From a checkpoint of a small transformer trained on Wikipedia.
Architecture: RMSNorm before and after each block, tied embeddings.
Each number is 50 + 12 x the weight over its row's rms, rounded and kept within 0 to 99. Layers, rows and columns count from 0. The size before them is the row's rms in percent of the matrix's.

# layer 5 MLP gate, 640x128, rms 0.212, rows 52-123, columns 64-95
101:48 53 43 39 37 55 46 64 63 34 50 41 62 61 51 37 46 46 55 58 59 61 59 30 49 61 46 40 51 52 56 43
104:53 62 27 46 42 33 67 45 17 45 50 44 49 42 55 62 55 46 55 58 69 61 63 67 57 45 57 58 50 28 36 34
104:55 64 58 64 59 28 60 53 35 42 26 36 55 64 42 51 37 60 51 56 49 60 31 44 53 62 51 49 33 39 25 66
089:57 46 39 26 55 38 51 56 37 31 64 48 48 45 54 65 47 34 53 46 46 81 58 56 54 54 75 52 64 41 41 45
114:60 55 32 55 50 79 49 49 34 65 44 55 42 79 51 23 31 74 48 37 54 49 59 74 81 28 39 54 70 29 47 49
085:58 40 46 35 60 47 50 57 59 52 50 43 37 40 34 55 34 46 49 47 66 72 66 62 58 65 40 56 42 39 41 36
103:69 37 50 40 41 52 73 47 59 24 53 68 40 38 58 72 40 60 49 35 67 60 52 43 54 79 30 56 52 47 55 40
110:63 47 41 52 48 46 59 48 22 25 50 46 70 34 31 44 38 71 53 50 38 34 57 43 30 48 50 71 50 37 70 58
097:62 61 54 38 52 53 49 62 55 47 58 49 38 57 39 60 35 64 37 46 57 74 56 53 55 50 58 47 45 42 49 36
113:39 48 60 44 43 46 76 39 51 31 56 57 61 60 36 46 45 40 60 64 59 48 40 44 58 47 58 50 48 69 24 47
106:40 63 59 39 57 53 35 43 57 54 43 73 41 56 41 45 55 39 44 50 43 57 37 74 69 38 35 34 54 59 43 53
099:66 69 51 40 70 54 37 18 37 42 41 50 43 50 54 42 62 51 62 45 59 67 47 82 67 45 51 35 36 65 24 64
092:48 31 47 46 42 68 52 46 57 68 30 37 39 65 51 42 53 58 41 59 36 46 46 54 32 14 61 42 43 46 30 68
112:39 47 54 39 52 62 67 54 54 51 65 37 52 44 44 51 51 38 55 53 28 60 40 68 24 65 53 45 57 62 44 63
102:53 58 43 33 34 51 54 39 56 54 49 61 55 47 50 53 49 47 55 49 38 31 42 61 26 36 53 60 56 52 22 67
097:49 44 58 62 51 33 36 44 43 32 43 52 39 63 44 29 58 63 46 50 56 40 57 51 39 54 55 41 45 33 70 65
101:37 38 59 39 62 55 64 50 30 58 47 53 41 55 66 57 69 65 88 63 48 38 52 43 52 47 52 36 64 64 49 65
104:61 42 40 34 51 59 32 56 47 39 51 51 71 46 36 60 42 59 26 41 60 59 64 54 37 53 39 33 33 59 42 63
101:49 38 42 43 56 47 63 67 26 52 61 41 36 63 56 44 45 65 47 72 61 64 47 61 49 50 39 40 36 68 59 69
099:33 66 51 40 46 61 53 47 39 53 41 68 50 56 58 50 44 27 58 50 57 35 54 38 62 52 35 45 51 42 23 60
094:56 64 63 53 26 49 39 73 55 33 56 43 51 35 49 56 62 47 58 47 78 70 48 66 56 48 46 41 45 52 58 58
104:45 49 65 54 54 38 49 30 61 33 41 56 38 34 30 33 34 52 54 54 50 70 44 58 49 54 59 49 63 60 34 73
105:49 35 57 40 46 33 37 46 36 58 54 58 46 62 44 47 34 58 58 74 46 58 62 65 69 43 46 50 55 38 41 52
123:58 46 47 46 75 55 36 60 69 51 29 41 29 36 55 30 54 50 51 46 27 63 51 61 47 39 48 34 22 35 43 71
095:59 62 30 35 44 67 65 50 77 62 47 59 49 45 36 31 39 48 69 65 45 65 62 48 58 56 41 62 48 46 50 45
091:36 46 37 51 47 45 45 61 39 61 35 55 59 66 58 46 38 41 63 48 54 46 43 43 42 54 69 68 54 47 45 55
087:64 73 61 58 49 50 40 66 62 34 57 55 48 56 64 51 48 43 46 28 71 67 63 27 62 44 49 30 31 33 45 59
101:34 47 51 35 56 52 35 53 30 41 36 55 10 31 38 56 47 29 29 49 42 48 45 33 50 58 37 62 62 52 42 32
110:72 37 67 85 35 46 54 76 46 59 31 54 53 43 55 46 71 47 59 28 44 67 43 57 40 46 33 34 48 49 37 41
100:36 57 29 43 42 69 40 38 44 32 55 31 50 55 38 42 51 59 56 39 64 38 30 76 52 39 52 53 55 42 64 41
090:55 51 49 38 66 53 56 55 43 36 50 40 27 72 34 62 52 57 51 32 68 51 59 56 57 43 56 51 59 39 47 38
107:37 42 71 41 31 55 37 42 55 61 33 28 63 54 53 48 54 38 42 57 45 62 53 52 73 59 63 37 42 45 53 52
102:61 58 54 62 55 63 46 46 71 41 47 27 48 59 34 82 33 34 52 33 47 67 49 47 66 64 35 50 59 59 34 55
102:66 47 43 43 60 36 45 57 40 39 40 41 38 58 52 64 34 67 71 48 48 68 35 35 28 63 23 50 48 55 56 75
109:55 48 47 60 46 67 41 43 60 49 37 41 43 57 40 45 28 48 58 41 45 45 74 51 41 30 53 29 53 67 40 46
103:61 75 48 58 35 44 59 41 47 36 51 55 61 36 50 56 42 41 45 56 63 63 48 66 46 54 54 72 57 25 46 49
087:51 60 34 55 55 45 43 66 65 41 39 45 55 50 35 19 57 38 51 55 48 53 45 38 63 65 56 47 30 25 55 69
095:61 59 46 34 53 51 42 53 47 50 62 25 68 57 63 47 71 41 42 40 36 38 55 58 41 11 60 29 53 52 58 66
116:47 53 42 55 49 43 58 40 55 45 53 49 67 52 18 36 45 50 76 39 51 70 40 56 65 27 55 61 39 54 56 58
095:40 32 68 54 30 62 62 50 43 73 40 44 38 32 52 38 38 45 48 59 51 48 44 65 72 56 68 28 57 58 45 55
109:50 26 54 48 62 38 42 49 48 51 61 45 35 83 41 64 63 57 49 53 58 62 50 56 56 35 25 47 49 32 47 75
098:49 45 41 44 52 32 26 60 49 45 54 38 40 47 49 39 39 61 51 36 56 48 64 62 56 27 65 44 56 48 64 58
092:50 21 54 58 49 58 46 24 59 53 50 43 37 41 37 67 51 60 67 59 43 44 20 55 54 42 67 44 50 41 41 53
099:53 53 51 22 31 44 44 47 66 43 34 56 61 33 43 56 59 36 39 69 59 49 39 52 48 33 28 56 57 37 44 51
106:56 54 41 74 55 59 55 37 30 48 15 46 39 45 36 64 56 34 58 49 39 47 64 60 61 53 68 63 45 35 55 50
096:44 67 73 53 45 58 38 73 52 43 62 60 38 33 46 50 52 68 40 60 65 44 49 47 35 50 60 59 52 38 43 46
092:53 42 48 43 52 48 54 56 46 40 56 66 56 48 58 66 62 29 59 61 64 40 57 51 42 32 53 31 49 46 54 51
101:42 51 59 52 34 48 36 53 53 45 47 44 56 46 53 36 14 47 26 26 40 53 62 30 47 52 66 57 52 50 44 63
095:53 63 50 47 39 55 43 42 61 52 54 66 50 55 29 56 33 47 49 43 38 57 57 59 60 52 64 40 50 55 63 27
085:59 45 46 56 56 72 66 60 32 58 61 51 44 43 76 60 45 39 56 52 58 76 47 53 47 62 36 74 41 64 36 34
105:78 42 42 58 50 51 42 47 38 49 67 51 65 43 56 44 30 73 66 48 74 62 32 54 38 20 72 60 52 51 76 43
103:42 54 46 45 34 46 29 55 25 32 38 44 77 66 57 39 50 64 52 66 22 57 62 62 44 51 61 19 54 43 63 57
094:46 59 56 46 57 47 54 46 54 49 27 66 47 47 47 48 66 54 55 54 43 68 48 76 41 43 48 38 45 26 40 65
097:49 50 50 39 49 65 66 50 29 53 20 43 54 59 36 59 60 57 39 76 20 53 58 61 60 79 30 59 58 48 57 70
107:41 45 21 14 45 56 45 42 65 65 44 53 41 63 50 39 45 59 49 42 42 36 48 70 58 60 46 51 41 41 63 24
088:49 33 43 66 64 48 46 72 37 62 67 57 50 48 44 82 41 54 43 49 54 49 83 35 55 68 39 25 36 52 52 45
099:34 67 59 40 65 49 56 66 49 46 54 38 56 33 47 44 62 42 59 33 30 47 21 61 54 73 39 55 59 51 69 59
094:42 44 54 27 61 64 48 56 28 51 45 48 29 36 42 70 48 46 75 51 26 49 46 51 45 50 67 58 73 56 44 44
080:69 61 50 46 47 35 65 66 58 46 09 45 38 44 41 63 30 46 52 51 54 36 70 53 49 67 35 72 59 45 33 53
106:53 56 45 60 26 55 51 53 56 49 51 42 48 53 49 39 46 59 78 53 49 33 60 60 70 51 50 51 52 79 62 47
100:65 41 31 42 44 33 64 44 49 74 49 40 32 56 29 74 69 49 46 54 52 35 51 37 60 44 55 39 30 57 44 29
108:49 55 59 47 78 33 51 62 40 57 29 56 40 68 40 37 41 52 43 33 44 57 57 55 66 63 53 35 50 27 34 54
100:53 44 61 56 43 52 65 61 44 38 37 42 58 46 52 62 35 53 52 34 51 64 51 55 33 45 27 38 44 35 47 64
111:41 55 57 66 40 50 63 42 56 60 49 56 56 42 39 66 75 25 52 68 44 50 37 49 47 50 47 35 43 47 41 68
089:44 36 46 33 65 33 45 48 63 30 65 63 53 25 48 60 56 66 43 55 57 70 30 47 50 49 43 33 35 48 48 48
105:41 50 34 45 50 71 29 59 50 45 44 56 46 63 61 32 66 50 31 77 38 49 59 52 67 51 55 70 43 20 68 77
109:43 36 44 62 39 54 48 32 66 25 35 65 42 43 67 64 70 48 63 71 42 55 49 72 41 38 48 38 53 60 55 67
096:33 48 44 51 45 50 61 51 54 49 12 42 59 54 38 54 65 45 46 54 48 51 48 63 61 53 23 27 59 42 71 53
092:54 44 62 32 50 58 43 58 56 32 36 47 46 57 47 47 50 76 65 62 25 42 77 65 72 47 38 60 62 60 64 52
093:50 42 31 50 27 37 45 46 27 46 57 74 54 57 32 56 60 34 65 66 51 34 54 53 90 57 63 60 55 57 44 50
095:51 49 52 44 45 50 59 66 53 44 36 44 40 30 36 37 46 52 21 59 67 65 50 66 48 27 61 57 55 67 40 62
096:54 73 40 32 54 43 68 36 62 48 31 31 46 44 63 85 27 51 49 61 55 51 54 41 54 29 60 38 64 43 21 45
# layer 5 MLP up, 640x128, rms 0.209, rows 52-122, columns 64-95
098:31 65 63 50 61 25 42 36 48 56 29 36 50 62 47 62 53 76 57 58 57 68 35 55 36 47 71 46 40 53 33 70
100:46 47 49 53 51 74 55 51 55 60 41 44 53 53 74 51 51 65 52 45 49 40 68 29 45 56 65 49 56 52 44 43
108:52 26 25 42 54 67 41 47 39 48 64 72 53 63 53 63 51 49 67 58 50 42 57 64 53 65 52 39 41 71 66 43
094:58 38 56 65 42 71 51 50 45 43 54 46 40 25 45 30 42 51 54 54 46 50 40 55 46 20 45 53 33 50 57 63
117:53 51 64 59 41 36 66 32 47 26 56 67 50 44 62 75 67 47 40 38 64 51 48 42 45 49 73 50 25 64 68 49
089:64 59 57 46 53 39 38 58 56 62 36 42 36 55 39 42 56 67 60 55 52 38 55 52 54 63 58 68 42 48 54 64
100:38 61 56 56 30 46 58 60 39 53 58 53 61 35 34 31 70 34 52 50 49 28 60 31 34 53 55 49 70 45 67 42
107:70 40 58 41 57 36 38 47 49 82 54 32 39 20 30 45 51 51 55 56 51 24 43 24 54 52 60 45 51 44 60 52
090:63 37 45 45 52 41 60 62 51 38 35 33 57 57 50 45 62 65 55 58 40 45 59 74 47 33 53 51 56 39 45 46
112:59 34 40 42 49 62 45 63 71 49 47 49 45 30 38 69 60 62 25 55 51 54 54 47 41 35 47 62 64 23 43 50
104:55 55 54 42 59 42 67 34 35 44 55 47 33 50 41 51 47 29 51 56 62 67 51 60 59 51 48 59 39 51 47 42
097:36 48 50 46 42 34 85 51 73 66 49 55 51 49 59 44 46 36 45 75 54 38 53 31 55 52 51 53 48 47 55 42
096:57 36 57 34 34 59 28 40 42 55 57 45 45 43 52 54 44 69 40 34 39 62 37 43 58 43 70 62 50 41 64 48
103:56 50 50 35 49 42 54 59 43 45 64 51 35 50 27 49 45 27 51 40 41 68 38 45 45 49 59 65 73 58 46 46
107:36 37 38 50 45 59 40 50 51 40 57 47 48 60 57 51 60 54 52 56 26 51 41 79 49 50 68 36 52 61 30 49
084:62 54 49 39 41 73 63 50 62 58 33 39 62 35 46 69 46 43 45 52 39 38 46 57 64 63 46 63 49 64 35 45
098:53 42 48 52 37 51 22 50 59 41 69 32 57 43 61 45 33 50 43 53 56 68 73 58 50 43 64 40 51 56 34 35
109:26 60 41 48 51 57 32 40 80 63 46 40 49 39 56 58 46 47 53 48 44 74 40 46 48 63 67 54 62 43 56 53
100:45 23 34 65 71 64 50 50 54 54 53 33 69 21 65 71 47 46 66 53 46 47 64 47 55 38 54 48 27 43 41 44
088:42 75 56 38 61 56 69 55 44 60 50 49 57 63 67 57 37 47 34 49 62 45 41 24 62 57 29 70 60 50 35 57
093:50 51 54 58 60 59 43 56 46 34 60 57 38 44 45 55 76 56 70 53 58 75 28 54 36 57 54 41 43 50 45 68
101:43 50 48 46 55 25 53 36 40 54 44 57 45 65 42 40 51 63 59 52 26 49 51 56 34 51 61 68 64 65 45 55
097:35 58 55 47 65 53 55 37 51 38 49 72 49 42 48 53 68 42 50 53 66 56 26 36 47 46 53 61 57 72 62 60
122:31 63 44 71 42 50 56 36 46 59 68 65 78 61 63 76 49 39 39 61 60 48 41 43 57 49 43 38 55 60 53 38
103:49 58 50 73 41 47 42 65 66 61 48 33 49 15 61 67 55 54 56 70 51 71 45 53 65 21 41 51 66 36 39 48
090:53 45 40 53 49 44 56 35 52 46 68 40 95 32 46 37 44 41 45 47 52 60 44 56 30 47 71 53 58 27 45 50
093:42 42 37 60 48 54 41 38 47 38 42 42 53 48 22 51 47 72 33 62 65 63 53 51 64 61 51 34 66 49 34 47
107:56 49 70 51 54 29 58 43 49 30 46 70 54 62 47 55 41 56 53 52 23 64 45 42 41 41 48 56 77 66 31 48
109:52 52 56 55 37 36 56 29 43 55 62 69 71 74 46 70 37 37 50 48 39 30 61 41 67 54 55 53 62 52 45 73
103:25 69 69 34 54 30 36 63 61 42 42 72 38 41 71 34 53 50 54 58 37 52 49 51 42 45 46 45 66 64 32 56
096:58 42 57 45 63 50 47 43 36 58 59 31 50 68 40 69 29 51 48 44 69 44 59 48 66 58 37 46 68 47 52 52
108:40 59 60 60 67 51 52 53 66 67 55 58 60 67 44 28 57 41 60 52 59 62 50 54 60 55 28 67 56 39 42 47
100:43 47 35 54 50 44 65 59 61 30 57 50 68 49 76 41 40 45 43 25 40 58 39 38 63 62 43 69 52 51 58 39
100:24 60 57 50 64 45 56 38 42 49 47 44 53 28 42 47 84 54 28 52 65 22 39 61 58 50 67 48 61 58 37 49
103:58 55 35 47 36 37 64 77 54 56 54 50 53 45 45 46 53 50 47 38 73 59 42 56 40 69 19 75 50 41 46 63
107:47 22 48 52 60 68 35 50 43 60 65 62 11 61 46 60 62 44 53 22 58 52 54 39 64 76 58 19 41 55 59 53
090:46 43 45 51 54 58 62 62 68 40 47 49 41 35 42 24 49 68 20 37 49 50 32 54 38 51 44 26 38 58 46 57
093:57 33 61 66 50 64 43 53 30 49 49 62 24 52 54 60 35 55 39 63 49 57 41 34 50 65 64 56 62 46 41 29
115:53 35 58 52 56 65 41 61 51 32 29 54 50 59 55 54 50 51 74 58 30 31 70 30 42 49 69 51 79 68 47 45
098:56 58 39 44 63 27 48 40 49 43 62 40 27 49 50 63 36 45 53 42 53 53 47 47 53 53 65 38 56 57 53 40
109:45 55 82 43 46 42 60 42 26 52 46 51 59 69 58 70 60 47 42 50 62 20 33 48 33 41 69 63 26 44 52 50
098:42 34 54 67 55 49 71 41 58 57 63 42 59 58 40 76 48 50 60 48 36 76 44 59 42 53 47 59 48 63 53 26
092:43 80 64 44 59 73 55 71 49 53 51 70 50 47 53 47 54 53 34 56 27 52 59 51 33 66 44 72 40 48 56 64
102:47 41 50 71 50 49 51 56 34 57 44 44 43 33 47 40 58 48 61 43 28 35 33 68 64 54 56 48 49 61 51 48
104:45 46 50 52 60 63 54 61 40 60 38 41 44 51 54 44 56 35 52 40 60 41 56 74 43 46 25 51 48 59 43 46
104:54 16 44 24 63 48 50 46 50 56 44 41 68 44 52 54 35 49 66 67 49 79 27 33 41 70 39 62 57 51 69 59
095:56 61 45 45 54 60 61 56 42 69 43 50 54 45 56 56 65 31 74 56 53 37 45 41 44 46 57 51 58 57 58 43
095:29 15 61 45 51 43 53 40 46 58 28 68 62 57 46 53 18 39 28 56 56 39 50 60 49 47 31 72 43 65 58 70
103:63 52 32 71 53 36 40 51 44 53 51 53 55 53 36 53 66 63 49 50 50 58 51 32 45 37 38 48 38 43 29 62
089:31 36 39 63 59 56 65 35 29 64 45 30 56 61 43 47 47 41 61 50 57 53 55 61 52 51 56 53 26 48 62 75
100:58 65 64 37 75 52 26 37 51 68 52 49 49 37 43 59 51 34 58 41 57 46 60 38 31 42 51 31 46 59 58 50
109:62 51 61 49 43 54 58 50 35 71 81 53 37 68 57 56 39 50 43 35 24 41 64 50 44 41 73 58 52 48 36 59
093:34 52 54 35 53 68 45 57 39 37 30 42 37 35 54 45 44 49 35 45 60 69 36 63 72 43 53 40 44 56 45 70
096:17 44 51 45 61 64 52 45 26 36 60 26 41 74 53 67 33 53 74 54 45 63 62 39 53 49 48 48 49 52 60 49
094:38 46 48 37 51 46 42 38 87 67 41 55 66 41 39 39 42 55 67 46 37 42 48 68 62 64 47 58 51 55 51 47
089:50 60 49 65 40 56 47 80 58 50 56 50 43 67 51 59 62 60 58 52 42 76 36 61 46 58 41 59 62 43 50 15
100:89 49 52 70 35 44 45 43 39 55 60 52 47 61 42 52 43 69 50 78 38 45 71 45 48 35 45 46 59 43 37 59
088:61 45 79 42 54 34 45 45 62 49 34 45 59 60 47 54 49 40 26 59 67 53 34 57 43 57 41 78 42 46 49 63
085:53 52 68 65 54 50 62 42 52 63 56 38 51 62 49 73 61 60 49 46 76 42 47 46 38 50 48 41 37 29 44 40
106:47 48 61 66 29 63 54 45 38 47 46 42 47 46 57 62 73 53 72 63 55 29 53 37 47 60 45 42 56 60 54 66
097:42 55 47 64 38 40 46 35 41 29 46 49 48 46 71 82 36 63 85 50 57 54 39 64 35 61 46 71 38 40 33 25
102:38 61 58 08 43 49 48 46 58 49 49 39 40 68 50 58 58 39 64 49 48 50 53 48 58 53 81 51 70 49 53 43
100:29 34 48 49 55 50 45 30 63 51 58 60 47 51 50 52 43 38 39 66 63 52 59 54 69 44 45 57 53 67 62 64
111:37 52 80 68 47 59 37 66 50 53 38 61 61 45 43 80 65 64 45 46 48 58 22 54 26 56 62 79 57 38 42 33
095:54 50 66 63 38 67 49 46 47 57 52 34 52 76 41 31 53 58 54 55 36 37 46 65 34 48 51 75 60 66 48 36
093:47 68 58 40 68 55 60 22 41 60 39 45 46 56 66 28 24 44 48 34 48 59 35 34 54 39 47 44 48 40 72 62
106:35 52 53 72 51 50 39 32 38 56 55 68 55 47 33 46 53 61 60 72 59 55 37 43 40 26 57 56 48 57 15 62
092:49 38 55 48 65 43 52 59 27 37 36 43 49 57 29 56 69 38 72 54 49 38 40 54 61 53 34 46 59 25 69 49
090:35 74 58 72 32 53 26 37 68 32 51 42 50 40 58 26 53 42 42 55 26 46 39 53 63 53 65 52 63 58 50 41
098:56 44 37 65 51 35 43 44 62 22 72 58 40 48 46 56 50 52 45 37 57 44 55 42 48 32 53 30 60 46 40 51
084:59 59 67 41 53 43 52 38 59 58 47 35 61 66 68 69 63 44 83 43 34 35 52 53 59 49 53 49 41 32 53 36
# layer 5 MLP down (transposed), 640x128, rms 0.167, rows 52-122, columns 64-95
100:65 65 56 53 34 79 38 64 63 59 56 56 65 34 62 54 53 41 59 43 44 54 67 22 42 39 24 44 54 53 55 49
101:75 52 42 50 40 56 61 40 30 64 55 41 66 43 33 54 38 50 68 35 64 52 44 83 53 70 48 39 54 35 63 53
104:62 50 64 64 38 52 32 41 59 49 22 60 36 31 52 45 45 58 36 47 48 57 41 56 49 25 47 62 39 60 61 59
095:40 52 46 47 49 65 63 59 49 56 46 39 61 53 60 56 66 39 52 32 42 34 77 75 06 45 34 36 60 78 45 33
102:27 61 55 34 57 30 39 66 64 53 68 30 44 33 42 47 49 43 36 34 53 24 52 50 51 58 57 35 67 36 50 41
086:53 31 59 59 34 32 55 39 50 57 56 68 57 57 50 57 53 41 42 60 50 33 41 64 45 48 29 38 48 37 59 61
104:48 44 55 30 50 52 57 45 38 34 52 61 32 39 39 47 57 40 53 61 67 56 35 43 36 66 49 52 49 61 38 51
096:76 56 14 40 49 43 59 52 44 47 69 59 49 51 56 56 40 53 66 67 43 57 52 56 38 62 71 24 51 45 45 48
092:40 65 51 63 48 47 41 27 53 41 64 55 47 50 57 43 49 20 50 48 42 53 34 55 51 73 44 39 44 46 46 63
100:57 44 64 41 43 54 47 55 41 38 67 56 44 65 42 35 45 40 46 54 64 34 41 45 52 53 78 64 41 38 41 33
109:48 42 33 47 33 63 34 68 62 44 23 53 64 61 52 76 38 50 60 53 23 44 48 31 60 46 57 38 52 43 44 62
099:74 64 37 62 57 76 43 27 40 64 46 59 56 58 50 63 67 54 62 37 56 54 75 51 59 55 54 42 28 51 36 65
099:53 55 53 45 62 34 65 60 56 59 54 35 33 54 60 19 56 30 55 62 53 50 56 59 48 79 34 49 57 49 80 50
101:39 35 43 61 61 46 43 38 50 38 31 51 39 61 57 54 49 59 44 56 59 33 62 53 60 55 43 62 53 52 62 49
103:67 62 63 62 76 60 63 36 55 55 60 45 42 37 46 52 42 40 49 48 56 46 45 45 67 39 50 58 61 35 56 61
100:54 39 47 67 44 54 44 49 40 42 31 55 57 45 55 43 33 57 48 45 33 35 71 51 35 28 53 50 41 55 43 73
103:36 57 39 52 87 46 48 65 32 48 44 53 21 66 45 42 55 69 60 50 55 27 31 23 46 32 67 42 50 28 51 40
107:60 19 51 31 53 55 50 40 24 44 71 51 27 50 59 48 44 51 53 48 37 34 60 47 41 28 31 35 51 53 42 62
097:40 62 57 57 35 32 51 41 40 55 51 51 66 45 52 61 16 62 39 33 42 41 65 52 55 43 53 43 41 64 39 47
100:61 45 52 50 66 47 46 63 27 76 55 51 56 65 55 33 54 70 47 43 44 54 39 65 41 50 54 43 38 62 59 42
100:55 57 46 56 60 49 78 46 65 72 52 50 60 61 45 58 37 52 41 56 46 13 74 27 51 39 58 52 52 47 62 42
105:29 60 60 52 56 65 43 65 65 73 77 59 51 51 62 54 36 41 38 40 75 57 69 44 36 50 40 37 55 52 54 29
099:52 57 62 57 46 32 44 53 39 58 58 51 54 37 44 45 45 54 45 42 14 47 68 47 54 47 41 32 46 48 51 43
103:40 68 43 67 60 56 55 60 61 58 50 56 45 51 37 46 43 34 47 63 61 43 49 55 40 43 67 50 47 43 76 35
099:32 47 53 31 42 62 61 31 47 30 59 58 36 84 84 62 57 54 48 42 43 45 53 27 50 62 54 46 56 49 46 44
094:67 44 64 45 28 46 54 47 56 41 48 42 33 73 38 46 64 70 60 60 37 49 66 80 61 45 45 55 30 51 55 47
096:32 50 51 38 48 48 60 42 57 45 39 30 67 50 39 55 58 55 48 59 40 46 63 69 66 47 46 30 60 24 49 64
112:30 45 48 59 48 45 79 58 21 49 60 38 40 29 41 32 58 42 38 53 53 49 47 45 60 56 24 58 61 50 50 43
101:45 44 22 37 56 63 70 70 63 57 50 52 44 44 70 52 63 62 46 69 44 64 42 56 51 50 41 50 33 42 61 44
093:56 49 22 74 56 56 45 50 36 57 75 54 57 48 40 64 45 28 34 53 61 40 41 32 39 59 55 71 33 54 58 38
100:50 43 42 55 52 46 32 31 38 39 54 38 48 41 48 48 66 47 57 55 52 59 51 28 61 57 42 55 58 68 57 49
102:66 35 32 43 47 60 44 56 42 51 68 39 38 46 57 74 38 61 47 69 42 25 51 41 22 43 69 58 45 43 50 52
103:50 48 42 33 62 38 58 47 05 62 54 52 48 58 45 43 44 56 36 46 55 28 50 60 52 63 64 41 48 43 65 63
106:57 48 61 57 47 52 47 62 41 44 28 50 55 63 63 63 31 53 67 64 65 79 21 67 39 63 41 44 26 45 63 48
100:44 44 55 49 53 62 56 70 40 52 44 34 48 60 53 43 34 44 52 44 45 51 46 43 59 50 63 36 56 44 58 28
102:71 75 38 31 54 16 66 52 47 58 44 55 75 56 56 46 57 57 56 68 50 51 31 74 38 65 59 61 57 36 38 47
084:60 46 47 44 43 46 39 40 59 57 68 61 56 53 44 71 60 36 50 50 67 54 56 38 63 36 46 49 71 21 78 61
099:47 49 39 64 61 53 40 43 43 26 61 46 54 65 62 42 64 43 56 35 32 40 33 50 18 63 58 66 42 63 37 48
089:61 65 35 47 41 56 45 68 52 78 51 65 68 58 54 40 78 40 49 44 43 58 47 48 56 43 41 33 47 56 41 46
103:58 57 53 75 39 70 45 39 57 60 41 64 82 66 21 36 67 55 57 64 32 50 65 52 49 40 58 36 44 55 31 55
097:73 66 47 31 48 44 64 48 39 50 39 70 46 41 71 57 56 48 52 65 51 38 65 60 45 57 55 39 51 38 31 42
098:62 79 54 41 53 42 31 64 44 49 38 47 53 56 55 40 58 59 65 53 66 32 54 38 69 44 42 57 40 55 51 72
100:32 48 68 74 56 54 57 51 75 51 49 32 41 51 28 80 46 50 50 68 26 60 44 46 48 51 62 48 61 41 28 50
104:62 60 51 32 56 58 55 47 51 46 56 54 61 55 49 38 57 44 36 58 55 43 66 32 42 53 43 56 57 43 84 43
101:46 59 53 59 65 47 72 27 53 55 65 80 41 47 32 53 51 74 41 50 55 57 55 23 54 58 48 44 62 46 44 74
106:26 47 54 51 51 38 61 60 51 26 55 66 40 67 42 52 45 36 69 53 35 48 55 46 51 53 47 45 53 47 32 47
094:64 73 40 77 32 34 60 55 28 56 45 50 33 53 46 50 30 49 48 56 41 60 52 58 47 57 46 52 40 54 32 53
105:48 53 46 37 71 55 32 78 39 54 58 54 50 41 32 28 45 49 84 46 49 59 44 40 58 58 62 59 44 07 45 49
093:42 48 63 51 48 42 60 59 52 45 45 59 50 58 53 51 35 43 64 57 67 36 38 30 53 30 55 34 55 47 69 57
093:62 53 41 55 54 51 64 64 49 60 54 66 52 23 44 45 46 63 53 50 29 64 37 40 46 44 44 62 47 48 32 38
095:60 30 58 86 59 53 53 62 47 47 72 50 49 27 61 42 35 63 39 72 44 59 50 48 68 65 43 46 39 65 57 41
106:40 53 27 49 29 28 53 42 40 36 37 46 54 58 47 45 38 35 49 74 49 68 63 45 64 46 55 34 45 56 59 58
102:62 45 54 65 46 55 42 45 43 56 60 38 47 70 43 43 23 32 60 47 45 26 43 44 35 43 48 42 39 53 49 45
098:47 35 39 44 44 26 73 58 72 57 40 67 45 64 41 45 58 52 27 70 69 71 53 32 60 38 74 62 51 34 54 50
104:69 40 55 68 56 49 58 53 35 33 48 46 56 55 42 39 53 38 53 68 59 54 59 50 41 45 66 36 70 47 30 70
100:54 52 33 50 64 43 50 36 38 41 77 44 66 41 52 43 36 63 68 59 54 38 51 54 37 59 55 37 44 38 60 53
103:29 47 54 40 66 47 55 60 47 40 54 34 48 41 51 82 53 29 60 36 25 53 25 71 69 55 38 33 44 63 50 56
097:34 43 44 38 32 59 41 43 31 32 47 51 51 56 54 40 62 53 68 56 44 60 23 40 51 31 46 33 76 68 38 53
093:51 39 68 46 52 66 24 47 46 57 55 61 47 58 31 66 71 27 61 53 62 49 32 68 47 45 61 51 56 51 44 26
103:56 34 63 38 64 46 49 46 42 60 49 53 50 60 54 53 38 77 45 32 38 66 43 68 33 57 53 39 51 53 42 40
104:49 39 28 57 79 69 48 48 47 67 49 59 37 81 39 63 66 25 33 53 52 49 42 37 58 36 55 74 60 70 64 80
093:61 17 46 79 44 64 36 56 44 53 39 46 63 42 41 31 32 59 44 44 56 42 50 43 41 51 43 67 26 49 37 61
102:86 62 53 41 52 61 45 63 52 50 29 47 66 63 56 45 48 62 39 14 60 45 26 54 58 37 63 50 55 41 52 58
104:62 34 35 50 46 32 53 46 35 62 57 39 45 43 58 37 38 49 56 59 51 53 82 47 54 60 53 42 34 64 39 51
097:55 49 44 64 38 62 44 36 63 36 66 72 41 44 54 52 59 53 45 77 70 52 42 62 45 51 52 30 39 41 37 69
102:48 41 49 48 50 40 31 64 56 58 67 55 48 37 34 69 32 39 56 49 49 69 43 68 68 77 48 54 54 57 41 41
103:74 27 58 26 45 59 57 62 52 69 39 43 59 50 68 60 46 62 51 37 35 77 46 52 47 60 43 35 35 65 44 29
101:67 54 46 53 62 60 36 58 52 34 72 37 71 43 50 40 51 54 45 52 51 48 54 41 50 39 55 51 44 71 25 45
096:59 45 38 39 51 50 55 13 32 57 38 63 30 61 48 57 51 69 48 53 44 50 52 45 38 48 72 40 62 57 43 24
094:29 60 51 27 32 56 45 39 43 57 39 67 51 39 46 54 46 47 65 66 54 65 33 57 47 49 17 79 53 55 25 71
101:55 64 61 42 36 44 51 74 58 52 63 51 38 46 56 47 51 54 37 66 79 63 35 46 47 30 54 65 41 63 53 58